From a checkpoint of a small transformer trained on Wikipedia.
Size: 24 layers, width 192.
Architecture: RMSNorm before each block, rotary positions, biases on query, key and value, tied embeddings.
Training: a variant of Adam for these matrices, 442M tokens, 3375 steps.
Each number is 500 + 40 x the weight over its row's rms, rounded and kept within 0 to 999. Layers, rows and columns count from 0. Numbers have three digits each. The size before them is the row's rms in percent of the matrix's.

# layer 2 MLP gate, 768x192, rms 0.0971, rows 577-588, columns 0-191
089:439449519514498549540563488462450491511514445496560464401501467535537468512511489543415376458520482484494517580478511496550531490493495543461421499452525520410481527491445447494474432471491560504487481447501499452507539516446466530460555462491514516544553507419547457493516559489444463502438546479473485453510452499439489479532487497532454472454445493473496528472478488444511456551488520458560477472553628531507567489494583457430470507421409484483488497510569454496527495477486455474506516516506566519508497455560502512558529521483515540447500551491460441499526469554472544493
093:464477450473507459468522455492481482551481484493439507501526448606477566477526539412488572406466483483473511511460509447499467516503441506433504523488485462572468534506501508563483614537544485534462508508489481557484523520525537515544592492536433470475517466507499547458522435459441521454406463450472445462505456507438431502537512566464515548485533472510560451618551493513510509462509536478528506455492454465517472435558506432491504457478574490537502471546511500509532583501487462533519515461485459511530501493488430528458553535508473569482546501473456562428535560476499531486
105:536560477510508424514591403449548509540507468462428513443508503522538544488438519444454477497525472494520452468473475552498521520513512542529506471459491515533573449437555559384550511512530462539481542589492497468506512459460490517476497425552509428523555502508510451530467531492455466462488453518450487451473563542557460512509526363508512462452511416530549538501461473427473491531523533480489511504484484511538471526451520502461511478563484482529479521440478491551496534489458441423515485560459446488564509444554493578595529469465490514528493515506534513513501438530527511459
106:538473499563469436491551531428509503587490472551495465489467450487504512557466491421473538484502505417528555521503420600556483440537454557502479450456537475443524487529544460480527520554503476458472552533454506557442506537519469457559548506501498543525535550528541486467501455443451474512487517512497446500498528533517445449511448490539431464532497511484498532515469487477465409576409545506529520520501481465511533418372524474499560517505590427495451476516501535463522475514434512555440454563460511497487463545469536496493474426494527535467508491450465538520495565524522481521
093:488537508551502500551566521535519522552509565500510585590445497496526502482474496424573447506501544504439461504509552474525516477532574473525569532484535507539490437455531467437555480511526512484480435514399532534492535511491483555540560450485518465449543496512487553509570504482516460538459489497471486548445511560480472533496549573477418555434489472507473465498532424474500459443437482429521500469449451568458520481473511522527471517562553536574466433538429539517483548502407483494475538536437482496455424450478532488495429572517490489528499477458476510534509466472483451550
097:514498480555486509554485507510511561476527494457399518548481518433549551518414569488515544537459581555527442505495536514484509425552546493501521463517473564570480472497532570498517485479550442470467537481551504492535480445380527567527491543465473484503510483578535495487448492533569570526456502434536512530540544532414519530444504524459446516507522508490466548515550530413501483503482473510487530537482596569500518537545464554537516501479438566596504463561501479503449539515555547490559480495515488532455493524519573524502528521531489540555517533495514505521444448508518473578
102:549509574632515461493503536513528541469513526562485524469482517564561410450532557499617456502467518563536514502481507472513517494526513460428536446487452453526544522559511462489530438485449583483519515475540475475451484482590437468541591546497457523489471504572515511441511473471467449493480512598504500524514479472443547512488518501524503463496437561434440554542550546574538470490428541515552509507512542528472499527520499501467529522467477498508476507574534429489534438414522534523543485492559517466494487469517506469519521454513463516469484468436507515514554481452527425509
104:498544536522442438525505502544523520446474501546492573469535513467493484588410467502500548581499518428502462475508487609563538598486423455460484473531516458502529468484503473456459519538492445504533517542535506503507482500484539529535450525493551511482528456447492512568466501569499421554517490549523499571579494580454502557556533483488474466489499535466491536582448530447482511435475488476492495491492576494508524429487512453560474455530528528485535499504531413442475574462472509459512524471445470502424525471425545505502498497553561436534527511534508550535537540498565447539
097:565414527538492446521513543499474471497547542541492473477477455506464446475494507534435543460455449511450511467539474540505439508543466479461422518530505491429481519465481475498535460547417436499566471503489541491486530549498485489537491484461489464468434514491488486515441592467413464561520557453575437495477429471472425389598509480440498477529558558463481413559537487443486526493542494459453517416493467533526479481539498514410525512539500512507518497435486505490453464529495551519482441469525463437489477467482507516493531481549431522527520567497426512490542457456532473500
100:498502456374509502400531513428484472487517535495486549492479498542455534530521449487490558497529479566534528510518543484505523552456583495456476482515486460548556483484543488562461442478463468531467555557485589566476475496532506593472484473552496540572576496471517472537568501516506510481447546481463463529468487477470427523471565545515508455459491583468539507573535487447480453536460455503521469463472494473463457503558501478483444457576517469410480464497449460514450516541513499500468513487566501577506494483428499502445522537458498493536461560442505479472506449521447396538
090:496575535500587512508520455489486546517530472488492464436496482513566473494512486542463525550497508518535459490527502488451516472527523427551523491514550504538470486440441594451570424529563529522457453499558494468482447469506496521480529492489490455482527517543485489454512546488530526447483461478495569576489499481543519479390499464533507461503452540502489573451540432477501519498497592515492557500481411546529465521445458492598493522492575493429495486459511401506508488469422516559586486528494486456445556549498492475480513553459569492618506460496509530467460435502451478520
105:504468551448526465448560465486484456483477541495586537531497459548483477562522546504530505489525430508556480529560458467522481510481542538484437458476547448459545501420471496500596493519436519500501528471484492544538459513513469546525516514465485503529522563496560531535501430530517505457521576497461504526516542513476539517476505446541575559481503453452477428503588591493557509521551461457494500517486544540516394562477510582518488497454539543497468523469487575461503518437478509520543514439355456469487469487516505495494569523473484453399478590517470536519491516498475470527
# layer 2 MLP up, 768x192, rms 0.0944, rows 577-587, columns 0-191
086:471451444471470499493530482501521406477530465496500442535559591436524524476546451474442573464517496410543564532521545502489527458557548526424476484496440518480469579480485430563490564481513488501471474419505528530459486491485499495408458428457469517491428575503522451467512470509465486430528540500438526539514514547510528482446547486550558517534421452487511539505539518482476452519518571525509404404531510479474501484533497518447504482477559480439540505547461524530433473521532561533455494520518531430479510496529497439516476513489541456477513444451514522511586475477441519492
093:501544492498512481571477462560462562524509472512452510541491601471576415572525575529529443513492405431484584533526514502543431470488424531510472505516492561482481560554440492507466539555460526488625447548535534470471474476453519503434535454508484476568470536446463455507540512546466545543430479474493496546486495478450458420510450475514443480492490461546483527501497519463469519537467543554521524534475527517523481529453525543508500510522479451482563497545546404463414483546432508459478509515475498525492530531475494553551436478482540541512489508515562518522442512501535452482
108:507527492481532482551570484438553526426532523515475474491464515478560473465575492516537469564467505497493520487540503457523560537495458589457603561508415481475526383547463485541511554422484487555556493468533514424466447464472465487557483471459533527487401495517529501501463485498583561495509482512473479481565490534497463559520480519508487528489490528462489510513526507516581521421504472473545556472528429493475463462493499467459579464477519516493530564465535559592501506408478464538565478501511491478485555527544385529520449501556476490476493538546491485482524506530448460497
098:537489486494542486505504484499515549486556515503536514417481440483558493455498602532550530570466563476536514479528469483455457436556434523526571536494585498533419438562612455535525470497508465562475474564508489490466587492508490447568395519518549511494541444611500535486501477472468500544476508562460541455523547497510548537398464457496525517558532563429477501484446490472492473451521471542561522469441477523503556495459533485470553425491495460481503502548523497495483527479527538489529481514517533515451518477525534479519526496477585513471543482508479508540512466522439461564
095:519608520481455541502508494455488476493560543467513543476552516427503507480539513498397536543414524503474502481583500493438552538548532536490557522444516516574549532481528486520509539518470491484490455545520550500461503475518539470457531506494530437491477550547476515492475482441472495438486448496475512486459468553550496498493517557519565475457548449541545535446502472449455511474592480515559441430446515502522529531452471534533492528515510505558522510445476560522542408527560563429592516469491489438530558553507473536466481465575507476492531426501543575526501516457415502433
102:528513518480568519529546496568403458438492432514569542482470492497469514524532516533471523485540530461504455450532398425408439477538457459484512564418530474495506478510489526516515541505486593518475477566462453505499494579486481455507487505501568547508514470533445530507459465516555518493526494600481642518498459505525465456466534456514511487552519488472515418533478550474550441455553564527500538524528508479487483466497503537454464472517529471383406467461541468517520579538493530534527498543494495460483549477547482557531489461473555515495454535552506512494521533479488513511
098:428549445523560559563441486456468412542496560517448493561497589502490450518500449546512603464484520452493486504485530503448555490474480520537488500487513516544445501447512545561482512467439499505528476458499503485490428458479449459421431442504482551471523543523510547492457489398487486504500529478492491528516540450450495446433547553485549505513525502435527541505534526448516498554502531487592474508515451431496584514597469444507486488514560488451494517434441490538494476547520490456528540511525436481521479515506461609523560499467496528478462477554529499500545487506500527398
106:442526517487496541470443531527522542497568552515525556550471555465458488491545533488400526426457433472542460443568476491490447482458532521476529442523524522497451539517533546424495566495498482552527526525498432541581418503471514517538466538517504513486520474503484451437504575503504498437536515525533538465477490561587513512483504543438528530485518547495504536467533491485557554487481479529527462556495525482555585475526556480521523511542562429532507520489503429563570486514614476502505503539470447539513487534508506489497515459537509556518481484527489505617498385445440524535
099:393570561488478468521541528537483493502508424453515552445505488537510453565470491460537403488513559530522540573528491455527492565458523481510517469565496425447491462469500506481517524507518527494431521462521494450472491466458458508536523498523446483558510492517473463487488480490475565451428493488496503500577470455446603496448473517465500578530447485453432474518535518571445497462593583500436472546514522488467495559448443569536536522464490455510460523526520466431475480494478522510502519486519565537487490559524512610529552463473520482495493529477547547518548524461416474553
104:486522548489535512470485511520510474440495520464486556551506470502485522485391470533523513552507462429476559521416422511530523587435515514473484480437518464530536497508503470416524563515435542523462460544506528490490435539496464485493403498558568528518497483554552431447473466512521509566479552547444536490505488490523568561526401492445477485478501514482509518520458527526531560476500482574472561560450601479463455435498503529558498486520456563531457495502549495439564468431582534514536481546526456498451462468515489550486516502487514513568516458492459510526551532464434515462
095:422517480427504529494564517529442546468518499520534493535601552425531492453501516448510547535494525564455516526528481539518434547496500532510503483551489492500531468505575548555464500526477474505480505561472463452516497529531471505471536437494468562506459469453468519467489577491446516525548468568453514579508500524479533543526513544494554503456438538544556507496561518510571501471553476542498570477548510607481543579433546512490408461509425452489454419530477514543473514436528563481462536461506445537458475453492482549543489411495565530506556552477522521474497544516555499517
# layer 2 MLP down (transposed), 768x192, rms 0.0776, rows 577-587, columns 0-191
081:555581500484517531593448449533499453471495483470481509446525565537590419495478487536433523466425499512530551531473497488546491491509487537498538484452490584557489496562474460559433433453511581528496483473532542498475536518543443492488494473564527495530472518452498488493570450497500515526526538435520490442451403469498446523516449463413517524514449488478483525455544511459483526479477500464526529458483512514487442420467477437502532497443452506511563453540515513492511585467490552496563549414507445505456517499520489530554538483461483506444506498365444468503496483498532541556
094:494515588534492490461539496433462508512490518544500537486462528495572488584431515471537472515512443501487498485506568603500464504491461492517563540531476572474593549540456507523520495484448527522642510428491539421497415500507512482432481540524484504499468489529545447443463472536564576544517428493509444499465574496502441528540488486479528564528551432521494486436470560480489466566506477556468442447522503514497483432451491557531497516538446457478503543531477509527454466508504482532470475496439603475524591498476526543484473476472483508456533498558487535506499463514504460454
110:467468523471476531533522415542480570541432510476567485450444451507456574491528552457457544532481544517460546503462545477470470426419457449457528490507478473514592483440512482513580490449456491496482452487474501487518463476520529507483561516461475450519472550548475518444517538500476503532446467493480448497459438499506551531470456525523549464453532433449506535511541504469413534460542414488493462484596489485470525443530564457439505524525515442457467482469501550474513546448479436501536572426450585501455622498481496510502505483507461459472468549528503520515522495562479546464
098:600505489412526545442461488514489510462543484578468578491498470458558493430601585531491454532487499470579516480526492448459450510478459555482447515475561551485486488534521541484554482480434484513511535501525456500497540560521462497519449436498546480526509465606472496427481441562487520474479479516478535530462515439517553524428513557543507439553524576464472511514480569489477449472521438626528529426490459479525508510467494466471522470511450472468459457542417501511528475539471535518526504473547558491451476499476543446481470512467498493476545492437493517536525439540463528493
097:510537480481490484506515472472495473467565495496504472509559456462551486426511511596481537486492417516499564479504520497439508534529513494524441468476524515551453491550502466503504508510552537506491581549555554449400539529443479464500458517479507504511485478480437487511447451514409517410436552506511562439522485472561537445544457435534547444455498458487510586490488515504492557596543517440601520451470496431469486542508512487529497533507515542480522578515500493488527400496557532550560502530521535398538488503505472546534508481536526534485575501498557505460563555450512481482
104:439551452516527476496567494447519513531509495561478520415470469532469544502523412516538474519517520467423464525503552512504530462400491512434476408495507471516519465627529511489499515562519476533519495472479544518501462505492508477549566477528512450573506555491513538542544479480514494455529538516467435451514504571542422451563520563429522461506442537498498566492485443601461466495429495478497424474486448452384508466441530521499471519501519434488506521489512524529503352514495523515430547496499494501550518491512449421488509498469520510515507504521521497493492468511535491549
104:521524570520445499488566562521482527457460478429572509486524443473472526459481493532481437481456448512498531525512506486512547445440571504478520557543495497592510480590469561468462516562521522423485430550527558486532486514565482472515530555492521429508465466469465528473496509413520489469516481457500526510489427509508478529517456496592477479495408594531516485392493506548532471536472491502498527445466507474411523554506508482475515488464465489510513473473490493487490586461571499509473491471460510443537479504500473433467544491501409419496552588447464477500457429563506528491
108:450530507530497512426483463506601481476570505513536588492480474427455551468538510419437514474436469527611459490544478528540483456473512467477465465483467460551540515479542592507507553481484475472448491506476498554543506573471467471543412506471476554549563472489443490498511461516467521462569461574490450459440529563540521494487417516511529463430445490508505466529510475533515544473545529504502424508528461485538494489460545558493508512518502533517506585500478496546544492494556498493587454512449517446500557546465459467567531510579481505430527503483504457546522481514471567555
096:486551523504542491519588598527474513496438512431404542456555479532502514500451493457510467523490544464518490534570507477553504513497531515505523543533506434479470541462491474472490529457477473511407585437486497501478411471540526520487467525505476592523434568515513504503411456494455566482466513409513532522539505482488527520485505517565523510497490456502463554493509532552449516460511545566514491494520514432440471530492517488530569535523502436504518501550456489464570536500471502445417581501491606561464442540545466588546500465518558496519507552493576499505489543470521455532
105:560507477489478484424490519513521535424464508472442563500460461504458532528455522491491511429627467458504554521449453526512523513493545503448430460475507443523536506567507488469471498496399520490477467576459513476424528484506513493510453506530517496533529522503483524542463500486433494533417466490426491509537504510506496533460524454563495423416506524565387493562452565498463509506488571494517510583463508397489512545462522503435444490524459498478490492521552512474514427447435437490514444472536535530509477519419480553549500502433550558521509498529483434490535496484455521519
096:556429476500438506509481480543568483464584482490499520498454480548540530551486444547552530578501525453477477503505444531563511484522515494486471577443489478431490462537442473485376539560477557530504556500567500531469509446528531546512421539515428484491425489497446498629474486572467528605430511505497525483476498572498421479517459469549494500480510460560435474564460508454471548463491486514496443455454479486504453540520587531544474485502509492553523518472563462435498541495463435510458501502530516502518436477486517522523484584462460503494497510523476499519494509458523522478